{
  "init_std_up": 0.0218,
  "batch_tokens": 131072,
  "steps": 6893
}
Each number is 500 + 50 x the weight over the matrix's rms, rounded and kept within 0 to 999. Layers, rows and columns count from 0. Numbers have three digits each.

# layer 3 attention query, 768x768, rms 0.0497, rows 143-215, columns 288-383
542532426584569517389422578508428436504514448553460462541507562449514475539513514540554500571517533536466421541551523478562553495481505481484547440457501492403516460501572516430519540540577549511476487533498491430553493460529528521480521432564490456585541470483489535504431472581520586539
530464556475585528495502518541563495409475417570541578514478458491466559664482656600556616484527535492490526588409512491479505498514445535463508466461587471474489425543500509568471503447435432500486515514433443475548432432496392522517512638539531431604488512521464513466487525474455572524
475540520579504549584431442611466526452531480524578473585488407434481456403525491513440495501491537588493410481610594457557538539501467428440547442530506481440508494503429512574547455411579550528423460493548445516517530508431434547383439533490446566584471464538485503420496461519487505526
443574436482510487609512543458460381513539534483524572513468477516384487522521410444599469550508507448439466486474439638562519516385505463511419525455519481580500528443527456517415479515459488529532555433472503460566446514495497481627502612526511479490490509480477535486507459526555490572
575451520418478442376519609518538522440435461530554490510451491500568534456521512364554471508419502489639457623607649557433522394491447525526526437503480444512523570509490498578523496490476434510484489561516492562482490488524466598375475473531413374480551498524449463475467528473416496517
490528517560371529436491496414442504507492539501490505578467512454560492540436490532476386525438451527607420515555547409464518527426546497553503507393612466517390475465584482468489572514514411574498466538492578543519546482500481509479525502533410533439507483462450421545481439428507490501
514612445464470445492487429444557433456497599520501462565401438438527550486421540467349452466541526470450413497466557494485440492540503448358437524347428521527415470414563626521471511523367487432460407511458536548488450507575462525611477463478507610582491516536456521469513450505561576583
450509430488511510455473462526413564555476487477465422471537473522438471598565361516624545612497499581459497594452563532641559500442411535621578505426445534455452508461576532515484530481495572551490569546530462527465392494482465461434473489504541430578581513437490498441491474513451477418
569494457582442444561502474458542536412507471657450462568464430533465535548454541504527529523514494424390481523480366521485514506512509455584500553404593559560533454453519566529544556532496574481556473535565530525437486539524581555535523475497530584515479568484505488486551533490481572506
477440496530441454525484477519572501561544499486501474406430582569552561477457471575443605426497531556423604411491545486546482472503481512510472537478541521491498430522493532537460561499560598496525516551530443506527483577500540470509492571551480501392605599495571505443543370430539485480
460503527481531477530495497598527450489483517598514570439474577533424489437530516467439541504522477514468493540450538463489522475576582505541560500409490495445517546487500479558419490575498495376507461515474433512467503455461544519489562557413446558537532514530598577395483509558508493567
490542441469573495543555495494482508603507525509550622526540399466387533454520451502618543493495523611571506521497509566514495477450458519474482403380473501586558606472483543446478529473538489495496486539397519400452473513528542488513518524506519556560554455407487445476569565559529459593
515540550545443396569478546542523524453501525496535558504456563473455516576576494504492396461502454483500411477587492537568452496561608481535527523471567455511459499585410517452451500426445529519499511505466503507360466500384531452483503496581421467504534544515486486473496522330427561430
502555536530553555546415439488468509520527511489491443429515451475523507411419439424460535584555511447449451525515530584516613528466584430401399502536490575546501450434591470460501471522464508531528476450497496515595473542538404555567574578494537605465523456398655380562504458536469456500
456419414479524420558468549431380491591371511492392518486584463488430498467481474554420530511478456523509498520373519499469432443451467474558555547481533487595572463534387564412600492523469485438541476449579391533539335431556624538508438554576540445555431541521571503466518425541470491528
559491511498601567441391459466503531450521485494457452462557523609520594414553549445521540538550526517493537527480491514586526399444474493542490519539501518410440486518464555542477419526459518478515533505484371423493530383538487492430536462512436494482632493486462541518496517514545466434
490473509496525532494490414449425590494479520432543448506397565547536478533529550404428457515589531491494468516500497541536498438443476502508506538597477428544555428515563480470484449525529458463548477503491501480404424504477451484547518502428551586525564597425530539561380518499465461462
524439359490452502491464417464464442459483500426458503519447462444556544501443504597434598461508513420566527539565404561542424461501562569487591500485518584447515491593484547445516465479541392511428485592452513508560488462552501528580575481479557445490502490521567518538476512500522512532
539486467459534597510482674503492490473467477442491609524487569552489425445531429496492567463553409492524409549498425481491527379477408487549506543536574522570475491545483626545518407364441562474480520477523506526492502511568461522473458461487518452510497464403527593451507482505510510559
550473458500490485526531504445481576423568554563596457422541482509543419482517569443494573487536486458613518442526460469467507467523456501496419521426410488501497560399469445478446423548442475570577468397487504502544607481548419483471451517512565566573513428535535543559434350536480372461
393484439543573489506487595410493457542589595607525520554509547517450539431479356506507360463517564464559487452503478439616472539501432451393559466556500467437549510522543521584542688457469491435557460525502554529416444607404493473504482483572565453469460483566490501501560573519491440538
460524415535513442410465595554486541523463640505421534490512440468402463566488537501469509490435635375552607475580491543477459626560476444500479375580494469489463405521581532539523572412418416467487566460444491455529517510483550536561549419564555418580573532513494495468424412447516571501
589495474631424512636553445472559429541539532540518480477528498412431479460532537393574464465609555461472518500596556531564502544522411479591530469449471494618441491437499443457606474448534543535429515482572558491516429497532465521526487529434579483548615528508529431578483509466506575456
581596473486474418509526505460585514451541551567508484441496517559512488528497535623426550519400496419519470603485396469451499498528540481365551480448450558476509486510515507453436452488444581499517570504567451478515470519553632512545505435452460560493529553433509468509540485523502463599
475490460431500463519490449396555495491542469548469512444572501545503517453508447487466507566470425431430475566536484412594514482620453574505558355423543569506564387449485566561482453442549514462515498491592503494509524477484486478497516469438474458504495505488517492539473476498537563463
475395522444505542471463513506523443505387490495503468399573381466403422502530545430428522390590462557559464538494543459488504489410483450525526512511488513496597492527486482554475465539523546582491437526511566499450508473474518532467523520542588477396455524445468503503564491438467503488
517559549548421490546549477530495491504507515493488547557470452525554573503587414469482466460531433461477475477474508530459523511557586539459532478528490479496454510590454408450469539600502434512505559503544405499543506520543566511563502501480486513484453522564496437490484522492455457459
461489573431567585529496480530541536524523429493465569446542516583489410476544575398484510546463489488585484471417582568538488503459566551503615599556561437406471559555353522465479436574534433455496506499500511496511532549542453465657517458546389526571508566407533479492482481380461471583
431542498497506578488476508459474490565520528542562604454484462467525465534543489353502604479494471492524445496427377559482542452517526491500526535487441468396524509473580584521518444495497510532489500602503506504488570472523449515506521520529525406551632432526511487514490501538546575468
484526525496488518519592551478474573436510579509513454554480515557456489557559600492503527436445465549481435528574574519551506496529560543480476426413517514556622470557583469533502523522532469546539480552444475580478450416432453540564461384474548450504430475498375499566466421484463467504
516433493576446510441479439490604504516499573489466550469516547495490477518634480494561490538454567559416470587591452485469559521496470482538484502539528586509565426521505504481440440430516493548555475411495489450535499440491405478536487404603612551547509540449535409509512361455574481645
526452524446567506481557457500553548522526512513439494507437457504587491478487518475464531471494444506503583533511470612451577477549494469529497487432445545436422502437514550505404477578487562543427499484478457514449503458483498504517473460464455457473525451584588435530391505493538451511
539391435448394441437481489543469486499570536595479489498428503422512477459580548437597517623510561493541525472608514543485505538598507447449547495519481489525492521485607508491449439569495450432503477507559580538530467400553454509454422535374514341466585504546490544556403544473477433543
515478485472610525531602560444494535624412495613555486470518469481526442533481496495514620530478511562537440497614414438553531587444539459536452477484514393443446485542474503511518440497396486537431509491429446520452422540471585489494480545411566413513579507508459591476435560534481494524
414587563536502527419506499511453558521526534584508396485509485525475483534519464592482512453457584527457623569482512393421492491529483427459511515575517656595478461498532494515524526401503520547577541630595520492434515550449560413456383503520542546468436485444628501420503480528469478429
552535468574405503543560531502565431441468492553562483449422451448508457477514514518446418463549537553512505488497436505477578619537471514536553530447520653545488634530624474512504544531547595517534549474527564628509382542510487446613480409543510518531516586539486513498460558431423437527
547486388463451524519444442531516478540458453516495507519530539619553474518533541560522457426437535561447581440614398586560466407546489515567491501416444518437603588422469487534495501644457470434498520532523452533416468534508488570519518449452513594561450517421523455467436434491581465481
501466503560481498605520552546540377619456527550531515638523462440490458410483513479444543490534540423457484493480545524474497503428560613490463470427556444473544423512513464535503446505417454515545515575471495474477539487544495479399551473487525501546458467500587488441484493522593549384
512558562465543556479503543511574546499491438593532501556451541486418509399511466450422483553496498390514384531519457563572440482573545525492496505510508540519556499551525497521573486443463445538499538499424488456438597513461500501508514549462502477603462495518503459472538505532484526548
457522472442564492537509612491471443664518421457420553433575575560444468538572455403504518432502544441537449480470485432439477508451563547487526520458482420505414511567433527522518575591466481462493518492543524558534515469555478523531582439586494441457545554487503537555479593566558395420
476383634565524597479539495498460464543488472508549550354520443487546442391541558520511488438418407457504600543565533498527459571559461568589516469439382507467583535421434493545404647590504539573393556548573478571601488494504533544464498558463457603534477442425487436460514467519498417571
397562473476561613584506488447610550512577546482443448571558514410459451422578550393525507536601496481482488500552492431514544505455541553413599448529431456558446559522539499493421494531370469503438482494605481534538556443526448489609548479471531396583465512523566449433544537455538421627
496440511559570637511421437518477526531479494562603502509553597498400548531486473492465477470532485540543492520509556420462544535557542477451476486479459560549455419454540591466523626411448468534565491564448540378518575464464391500598472506599474575567500581490561472499455423516494508454
434417528581393481518464630455456534564476500422590558553456556487500556496460358443490457491488600433442523518552445528579528608547482481428585436447594548496450490530511509472504393488449563467421504511474521488478537418507517480506447555444504463519438554594471492430630455516494460522
444473447594506495522475528509557442565536522553474423569544401570477538421461496429399568509643393498536477472522552479518578498514528472492446436496443588573540527524589543552504468490448563557501521454388415513522584592522521611556435489504567423618458445516631491568438527427556445587
535614537520426521596505406535503504608424518424477485499532514582401495482551508506530483563462489528489451518558587543388463488470439605429451509490528509418429481528441461501484592393510513494489501559475492485590452540446385577481564525534527495531429535330462456428573497435498518514
531547400535477567546497467503448494531498442500547528546565441459468512417531579421455528400553542624450415530557434480461512475591559433465531549453509483424595497449512429588444466565546463465492511492494599564520534518463451510494495483447500523559478504537430458473571481501547565602
472521534476531472547501476549501521528556501578473492430547446468466557455513367484514450459448564559502538465520560400524522597494525419457443403561529551488473445500592581493514492472479449507417402539564457483517484494476517549451475582517526509444537497509512503505538454518495532518
528513560471478609470455511517422428470495487425460490518442534504517511664492449400445543563535509494482427470598546400447522528451557558492526478475458470448466518431521563466477491335600457558527517566449570477445502484559504476507457513582558507413438510547461543477531425428582429504
508476475546497544526483551509460395534517508542470460504442473493515631410530436539428637487513628526559496488604459471580485510481530463644496513567470525464545501522532444477517516443514625435537552407522516404541536568560581462408393390552572592493528498420639481493441423566581497482
418462623480522539484565426475535526469536504512433448397392387540442417591551534484589423552559476445394540515404442527543458539547474485474524504431370481532597512569468482483559575579457469501447522537463440490411527447431533561517525424521510458477557497468425498553464439469501541517
541499473496468527479461460479535446537466525444554288649495528521527508594612580632448449518470499509529470496453558503469455535553491527507385504564557473477505512442512491512489467497559481531438522533532554396342386530596441486607552483575455625563546536510520499548511526547495515446
553652556474491508510512461532574495531475441520425447503444530464410397496495412610410511570488531422495461513285612438514447374518465436442409487598490531557465511433518456487551314483652520477529518446555417548507472452557476546454557496554469529472567574558461515531464465603503528444
453566497453487457577522442506511512438481528535503473413423575503494428439506503473486485503523524479446530612418428546496511470402543479519492453491601537514549554500448395506509427550518525552462446484527469595456548493616517464516531460558450497529462529512488509497547457469472464428
455416436500483569539513506515534492534453471417582513546491473475500485565454557516476522556555559575554564465378458599448497539460495513500434481449502496570568533494485542514506467469470414495506495451596369531574485513464507502497572446452544419442481515439540549486506632470494507516
493361484514486558521454604453505516472507433496505503441560421603562531416445507588510426498502549404451568451499496488477515476514456529571399512479402460534505510453491462442550499450465462523470515557477598551517564538581474353495531477580509541578552488574513569504527515479517580482
478541416591550525478445487495498502487505486540511514403668510584518456505400491535483517517426461439510511510403538461454480531470614499518563526472542504500441471525503528558517364478508449496596497546563544492443481481455484484462527599576479500489426553427487375445490455449544555465
523501465548557513506421587466350527565460465558505607445539458555486573592545445524443530409512552570538533599553401416401586541497467552479470475494484463570431414489525500611451516498465492498537475513538415512404432543534510458520474506500517541511527572512523510533440533465568558446
511438545502526484486423637493543534465511516529498521450512427523528549537444632413472547497561459523454417554452501561635499540476561525447390462447469461467512607521519474571549496499529525494543535499555499525485398512503491523459476471558534512480497419404582505502485437515514483489
469473550553479567546449507470485465485488506478508482517527572512547533539443542409496460518477485529492564520494547513447504418569550411400581476571573533558497579493553503486530522457479483509365504551510470521444528482617508473461482461605494463510322568488411451426565592530487498575
456459467521499476454559476488460515549454435587413448624478533506548477589470535442425530481437512528488436500495601442521449524634453454504495483498559604439592492541534472505547503584617521475356430486531493515481531507487487501454519535535491479476586476469535474510457597451553490441
488477585513524584457517562510491469514416549487437475461527527480523427478482498532547477584475563445474490495498407528556522484364471512467496519521526562463523446464610456537500494527533541449476507482438442526456517572482491540475494425432410664479453351439444493449524461490526418488
495411516504519580532570521519464453500514571495478470521537418429514550496627473500514433487523485472429508504450466432476477412569551531415490464389568499466472492585438479544455495523539415519413535515484465483461502490408588535542516492542551383504544548603429515567642485591430526489
515460485414526519454543602571507599497528490375480371516520530511505537452513531390408480442508514472539521574620490523434472485480557489466477551464537425449502498435581534568454531513565497539545468493446551478618532528428482540527568530465473439463591411461512427449538469509496543530
588515438413488464437455494511538500586507458514480431468470542577492483515445532493440501440522475426536516549554481552491492473435426620595526466503518524391457529546448498538425504526490463471497483410490503542549415510531480468494549527385591338512492511455432491506558517534472468544
549521565356470509511450593532511564568420509519510421459591527503495510397476550562510426386478499496536555526508402527545488509549502509466465526499504519530556501561502526449515437413465539511429552497488442385528489458426547496508532459544504538485499406508400363425504534523397465505
402522458513485429626547531551522475534466493573582426493571494554478575526465536523525529345547435502547573578548449477490482525537553405502490555476535518475517502561453477466439474529482522485528434526512512485441651408477556515479416565514507531539508548434560502488519462584458494537
502544544461585604542414515561527394550493426520514413520496427470488408454483558487510552499449533379440404520430449497489463487405463504490439653441615540418477468444553435523463516492471469486499541486487462493517486465474490528513549546526466613499554482507549484493491500521515512485
528501569554605539520413452465484450532497531453462420480622498568496550533578522549599543444475497497524565469407476475520502497553535484602402572534486583583393463492584483508404564551494499511526404450537476527479486518517480521500534578401515400522609483419456412397498402520507513572
430467506450508575553506439433526503519503476497502551560656516525475525558416520458437536457483469488545511480615497538392525475476507465592492601525455489495451475506550520521487460526498480471454571441448510587460506502528502451570541521493484488474450549638503428502464501595436599456
515531492474542496422572488544477496481560487516499515568457493526438469458509494472508521559578518533471443550511509498463422487581498502517478559515563515440625495510438553499564529491472510547524528448492471553496441617542555447496487525463537520396443576511548481512539425427518435528
434495513499503513515440502567416543475467562436580555502469523539430579538557518550461609543486409513619569499479411527412542533576593598524573436411550517427366504430429503432504616485602537397490507570536504484563591517431521532406452379492420559502478505476454496490501591496454474449
464485492532593463580546582479508471492539546445422522513564482486514442538470428496386332629607545554450546520445532487487578400546559643405435500465375541432463432483586545465477599457460521537480504523485554386630429474340487552525493430587533429473456445510475529474527455474428545610
# layer 3 attention key, 768x768, rms 0.0478, rows 143-214, columns 288-383
500452521477415486492480467464522532426531508572504485469430506529439548515474472442473545433508478383518554487495414552445458482481565519546482487549520487504485474438509528526492454564492507524581465429563539470549540469479544483474461505522496601471500559490512515480507476478489588371
500519502467512499553567519407493512490529453453555365529541532491540495559548481441510381509524404535545344480429435507546420468500489521438489504507380452529568446571543402543571453474566467513534480455515465469472452533511499496436502515451523545458460480564489497488492586507539505496
495477477504461536498484516435589503391439570550564526550537446563470518474428549375601373481455548446520525483490492500501459492480613554463543581488583521505520579462465445486453432506417508448422525583501612384534436484527521443535555490474610610519383451473482515529562575455516515494
480473497615532489497511582477484484639434521496499511557487377501527403494524555598471637483495510517468565488562565389485427526503454565556528482502432524548525527470504528537510530463466570454403496466435575478500477511470502463413539474422605546406473476450541465502502399493453524547
432450486487478554475555504515491559497496534350536533520401503522508568489523505431532464480503455518451540509576522559490554526479563575555509628563406478438478611465505538461486486425575526553372511570409457532554402423497594521564520566486583513378520407576406611563456487499594362506
584519527533538492474482517479524520537563532488424470531530525537621369398488503496536480489488534517514519507484486479446459444421503486597486534474453497429431554525512466522436572504466464473504513408508516512543601460535433495403526545379540458512550482524483541461471435534475447440
406472544468439481499512496560503518546442460609543512561500481555546522528509571511511580591438551447494449474583491516473561456513560544472486464495388454409499507534495476494529517625577493428466487429598492457553513545568533461434505475473536534441525477546496515563560502465553524556
543486413518525413478500542442470489511465550462529563437518562550547468473592662469482488500494327501552430511501551443398554491527524499532607512483495526529485579613526440493553422643518500471576502535452458567409471476449507502501472386430531508552505510551483511552502425477524437374
483528506519410465532515399539438490587519509519481437502532502531506487548577483551479524474559563507484515521413467569479447490617514576530388444493520500424502419518545473462521541478459526455527431359562521482548391604395429604475510374583499512509518563564514453531524515466548448491
460407572487603464491527443475571560461489484584493562454443523499599535534533523412420362525518634524512514465504449431511497581453564525523487584545580510533520522417530500531514386614486491562503557493569581518389500576484437572588550537640480590501464495484501516521468517514555518450
479587466503522516505468381488492438531531495576537539476510554491523480450512485473491486508589524482573483504536577496519499543529453505433450394426482496518550452447434525500592610584563593514429521497480505434483648549525468511605531503495463517500495509462556481447480400486505500486
514488495498567563408419596561504423483458524493446578419472412548507536459658486513504508503436508442520619514478484590512498506526527505559502410531495596435557544502425508445530532509465527583534460501583471461534611511418509509672549435497461464544434551530497518460434507523527447443
491532490505598516626568463459387532475485401506451564592437490495503506505515406585494512474421521474495415427432407401607520496493576485472489450463560451464547568521462496556497551517515514482581455564525577454557499522393585482521494547504576465522376467572434546568622549614453588465
534656532495460491442530510449516509538543439520450476542492562490471568448585474528549540552400473416486502511582470466481430501528511524521482406504511516474454365552441512504525394523440484445469490523455462467484459480482506425384468546553509581566498462522519466434473538492443504462
529491411393519570470539523509493513544489455447519492486447521498527570461470568394513537519521545500491479521506497434530450506502434525567498402494502513523547519501548560454495545506522530468466499466490537415432534447569509551530501482491475555447444551568418550492465485473508504505
531512529547494482489516562521554451455443566450482531516542540567559524500628458537508566520507508530513496378506567440535530475526529485450473533481447523557489512422530523529515579376559545545550421524517462454526490529423544542518477454474601472448537486450513424522545470455553460525
538485522554468479469491603534462566516566468535535623447426513446464459518436476454561562524525466669514483512459495526497527536501427440531438481562549493486505402433467473527577399584577582542500491442597522530544478547517514495438547573455459416490537427468481520482497540484481531453
467474423473524429475428567498507494483461501509517475456562445431501465503442505433549549446536444581562470534514494458483499567508514494439431497538394347479522530550429434507507615475418475508530514520561491431487513405523585528509401440540521451419523499521512473507481539477485416515
476542512522477507495453514446454510479553478516445531486546495598471544480493492486489484554528600469499480489479459483535518491471512516463539497528463597595471396552519490474501531502421448451488500476550544460495436560451517463588477420369600557512563614533507504526620542490534451444
581519435463470505460500592468498450538501494532544596528424448472551451463475578507538490523517477436487544453487545488479514525538543498415552500484544593439419530446483483424525429504475511466483460421506469479437477531484565537489562449451443466446490493469501397486486513496609423543
568563517510443509517505508571601462487437403448445551522546423513454554496574422534529582581526490541485503485561446610447532542498490472495521472563449448604413426525475520439508481491488562499477558524505431537474521560463526482580487431519563500563504575463499566517436542499418499559
536375446487453568510525538517497421477438490519498506428548489582517544487513416412550549486481481488534403470444421492492364490617582472521522501447504500532488494557472500577385431556565513547477428516462527433499463464493477477499473433501478448518503367487508529543506549580534410457
563349415595487511510501502424512569542569498532559531530570447510582527504516513415452461505478542408487458556487574436587472529507545529471393467470462473488634385558556522562403490498538379516531382471431577523480582512495438546481555496544405539533462429484489535417465572636521445446
445533498484426488486525504548495538528497466518454465397472630499496495413497480531571469433463424546515574525456591488549505525508485449493536414498546496475479568428507539551498530522491457484544491499445537540486584435433503499514438488471484510518481515561488451469501547508520385494
527396531485558524530537509487512454488482489450569541460486469487475459461493472461496472448472529459486446548477579557472483544455471434485599505486467419481411589418451422517477444530414515505466499480544551536520458550487422520471532418512502473451480556463531482442527393516508576506
530513552503522510426446551571464426507512501549479440542550508479590563523555537447476576506496515505523521511429404563458529546526532502462488481398533426556536417450478506552553489386521500403503530419480428505578470470389426497553452484508492507588417448593557524444386488634490409469
380554601426593471520537536540572632427469562547461405548610579560557501495560522520546477529530599568509519512432518458533523514465478521519431489501480542493642538438564498529529459568433567500524494495488535416531487507481489507536489531545495532532493462550493528479515527440471545500
465523525538578495417458467493447532473520442458530493462520574444457530570530434513505609483460481417540533377525435516557511509379534520539401497506481518465574571439504466539488548557471563506616536533489588546502464565453460432530501582532515466579586408500586434510522484619485492420
422474466594616518599534410535588480477423483553537533460590420531523427506451534572467626416549549481493571475506451481541526611500509533573426479496553568525468400594558430490505567473492481455457489519592548489517522398311457484609535537424539523539517549439513521474503578480567504476
488460474432503508507608510497528567479486531481536452553509526470491436541527451425470595496500539444493490457443484510490519496502366506478505551529442530458543446467414509519486464436611478455580419465556520366402455547489499543468506520453522535572512592564514463555397528522509389544
586476528462494484518549555508500500542545506567559609428530484430566468453500510529452581561515544546486528455485458605537464578378458480511512562591519441492549570492456559589448578491509529445463516492538501518498504442504462488556523559502524525446513496485495517523431515556527423518
550514488502553485533514432513526504484502495467470525457457490554431500501563475442430508546497487502561466521466440515495491513409521413493470641571590438562547486511448375481589527490441430469548414499529377601468493410554466468618500474451437421533570368482507535508586521480429454439
520465486496516497470580486543421477564563395466492402469504539529596410527469498424617513546526430486424523568526536537511550481462499448534408615613557522471542540573630510486501554486514525540550541474486533627511559474665458521487473420508486497582492386459478584559566428541392523489
466487481435481472484425441453471524469514478361487551529532592506469500581559554470461465476522394440563538504558516389455492469516506507614571606460480526569542480502484410468501490497535481518466535537501449561478491488403547431538484431495493478526413589507513473516476450493472527514
494643459437460629462509526501488485459514549514519515577560553538495505468529535469443435615491454509448479489523436520476570497464526497408491477543598510540382487586586403571496429515514478467461459590415533523428411464468516489539540523450503499528490500526511434556489482523393509522
445387584495543543472438491406521502458541489491517561497462540470460512474622517495564427469455542506456477570498488504536571548556410536481503459514423390497471520504530574492531477561480500555558529513563522529574485512422514526534461460605465504566423455446475596551421501476453468485
456470463430469539434443424554399588494443477555524607551535462416517520559543538530457568402593497555481459488561538513562399482529438479539665462536392511529501548512538430454543508452506541619590519543534445494519504541621483450531533474522581500457465483517523559499537438509625529431
443524520505511452488531526533535450511554490480496562468482463383509549467624498487488472534484438553506455503468455624487473527469523440624531495566514558510469555499457441556416485560479572560460518504507568553551521492456502497548457498487440492435463545551435492539564496399543541454
516481554581382484500430534516624501535634458505503561470440441443574472489533619534580567511498496485624470504479513462464521501480479502500482360585527564573473483565601473570515528570568466420518507486574556398567553428508447518478539455453511521550563543521438415558566574567512532467
445527488600517494473458381530511555455470534573550457526516512420533443540517574552388594501578418455480557512434483460481458508523461565534431432510428423564529433573506507465470485581450479612479495454591420543531500529417453535501478545566436433578481550560506504508477391557538521431
485630522529442527430559529530501501526453456467474510432510536572449430579543516549453455380540521423409456543560487532523462483438581433578525502511549455481483537474495558464433548581566487498399480463461396554442567494547557432539483491564515466562622443467573590520423468461519435461
561434548529498495403458456566439499481474432436577268527500442443535434504513512553562628501523570502511473470448421556501482530545500446469469559551506491559542542483400470541477402456473498445512528443505455557443555512509476537512473480466537504444352437498517526441430517461474520491
481565514484648524476447605563497571516569487466535488463583470485557512539460624494471504543493506402547499434497434495641457367379413495626612402517523542546499525532434483586487505454528566470486517562531450503506406490637561602503581433493534529480493554412415530441545514563441474486
469378420633483494491558483605436540551508451684402451486544438463455492488461429492511527594513524578478526540493533600478549546441423477466493567492462534525507488621472527439471566516440556470516524516483433466513450523541552556583468388423427477505434504426410533531446547469420594577
551473423489487574463478562488539511445480448566442575558554495509520485518541496443524545478496468480539496545441463510516448550563437592561488456414445461459484492523510482514507508520479392445506526519416480580475533448461463505459500546535435514488367507485466497522554483485518543525
506550449510533543392512560450514469577496485469491556537511462497575506503535413504462488559518631534489507607421520487512608488555546490578454555451398542465587522537462453473600498465510538536477451476578556449425411510484541434532598505505565467487468578533514496496599450566532589484
539520580512510453459472474524516515456538516446457501489548495556574474471486491553504453468498609456493523443410536473454564479529434557520517578468433428495526504518526489555493483464486487503459563465491603485563488447498549612573441476537513525551552463485593495520507531496552478469
600495509468486464600485519555445478542464491413518506504491563542483466433424460484436460492481572463462586564484468540587539454476522511476490460448531511462481463457441431512440503599546504497548541502481511491649517511452551467539558513447471517537462488479462466485514534502538518564
522520491487501556589552604519480444514588530580505597568525445481493531450453549516533483358493553525472487400396411507546500509480454463603542489514480560519457502515486483602503569520478483528386516501581478566518425448532482483424475447536504556506537537522535438544481527546504518499
506371423580509589492462481476439409531362565433488585523478492589416483425484517555438606434520504396458611462447478476473440481445465466523531512534462613513475493460592519505492504492418467473456485522472474550444544579434480547594590504487527573520495502599668494529478532508571491513
502514519470532434467521490535493485579415509583474510410561524538537398499556472553489489532485446603548477494460592475451392550446482498558439500479473465493551434478610490513512522594534516357429468479459521483550469456490547543508535552528467441564376484565489538518461430576514505500
591488542441500491578640511491561464518494451486463543551530510547514469608476493541463481544542348463501522491548516483476543563489551508533493583558480591482527476545425532505497431465456431466385469460410502549651507457511457474433525424470565507506471535522509398500489437470476546466
466457539471544397518586579518505415446575492613482458526578424526518590519593549448615493477486510567491514485502513544438522510541535567480470420490552512506522471434511422460409587443465521531561536541476470511553463442486518530518466493534497517462385554628560471502573466468474469535
441599553512443542447509489497478513502499444432530464421485435512492521512560482596537577467521472428504541455443580512366547535490423486513463458573600534568464518479412547497544572548518490497460535448473537496519477535479502534414480511562493468406538559509458452468479487461483429550
498414579403482514433475584491545505434501424477560509552423428438377392605513476496490490456480516386464470566448391505449531565419517528475371426532515468488538506463490476467510580403495440502384464482568448496539468466454466526560432527445587572520528433516521415489451395594598511517
558495541439560546492527447559442472533517524498485565544569386522493535441444459385525436417506539583570504422552520507550522417498487449574524397475497453457473476545535555487456561431499481452560526381553506435475534509428508504536444567580448465486445533535463597449529536540549448463
409524492451531498500534472525533478475517544518543620573471449501523438511495502461492547536536472499570520465481498490404603526561463452431479479470426421537467467480529487529477551535488516579391426436501526508618447482577489411471509499538498573502516537587558538488506536633526514520
552500447529569518478516561487527479490561581430514396503535528592410533486401436558605657618490491538507443553342601445426454403504541556439461557572552548615446492504521534452533464548455562542512576563493555606409510527481515519521483531573540535548476418477576471549532496520533491462
480478537448401548500421431499512569537496526607579373628512561490455568481481452473537491448496460606472586537486505541520498591569465495494539496577375426575490463504490523473429420496517534503481441437541546510515526466427494518564499507484611494441472464476557521505444429461534527496
556494438521468468489429522511469596528427474464476570554582402498528444394424421489571508514525546508498464544521553475433474543481464512481560472476437378489510558531475555574500414503536518546492502526457523536535525455502570527551472476523518511566507560523553544492466499546505558517
476441536583556452497541384564501475593445426440513419492477490520420451501487542551549440517565553553547501573551438469538476488388548528448527425534449452487536490523473545489484460621521489467513560441497422480486557498476448457620518437526543479466519467477491514417521558530586518553
542474435519559480578477518471462482538448470473523488477511509519489551556491601458490556478492485514431460504427529542429459464447494524418477480525531458500543466400490438497479489524476580492472483488456522452494463553499581492492520445499567421437455544466522468525520512524552600508
391518527413524458490460514482667478460542491483469470508491511489501420494484479586576512609481554406528488491554585444593479506520546503491556537517457565500539516558469509466458421426475530509588480558464457431585536446474310534420559543474533520565404512495463466519477495553467539492
543555575490487502390577405523547557505479499531461539436468497521641484490525509551531531564525521554544494383556530442502464430596547481593552461547508546530443393588462512472409463563532519457518499519483475491508565489503536631480442445602507492495503464540498446493530567525371526483
430400477433501527502474494499506549585536516488497523424481504526473498582542421458578486558522505528498601518529559557543456495462445489437472522493478567519542507475483493472506581493520534611438470503517567447548504488408556510582548458449518522578590490655501558616387454461458534559
477486568556526491470408434442484470516509503546415581404506565557519525554507436609470538622421457535446485611457550515518511515491518545519478508541483522529474497489548446554485503399546519529501481515441475533533538501512417482564479496480505449490521521505495521463494412555483535472
557580523519511499505467495486515437518461512393409489459511463562495471444545453432580425509515545533480557432501523522470507554534461509700554398481459613490577513480492492502494559552536464526576456503451483544511472505423530478420574437463443600560563547462457518516515539532475512432
445617544574394513509532482559499563550560409556518515527524520505516453453512458569476569436526513453554491550532488449459531517521583463467513496647404483532422480434446365533502609589551497454543523418404416546514557442448425587523584478523507486480563518392465427458518481483508580535
390476455474519506470518548462574463515502499532572502492476574402537467530464398478438480498519580538477550445502552519534405523479483459376639468504547465559556562453489498533485465528537531537488554462479531467530544469466478425491502421549490516462491554518600558491505502470552524505
569453542439508458335508519457485482505423426556433415523537550449548472497512549537490451563502384537512534565483498501580450577437517537435505479467412565584447548453523451534539515371478546462455577497570496490445492491501581542427423533494557597524489486508574559456438452486477491508
478523532435499493586461510501527460590521457433564498511448539568446614474481458502486472464488499487346537590536515536465536477442461532625488410573443501560546433451592488501448575492542480468418500506498532477416474488441576529570504443614546445516530493481513551529524571507451491552
464464509429559505482403487504535481483484478510569615473462452529577447571502445588439506442564515528515449466489495499453554498568402529391478469471631428483469484520535457448518538573398508553494477548429475461474487549447527423538544426556521493537524542494525576460562477481448564509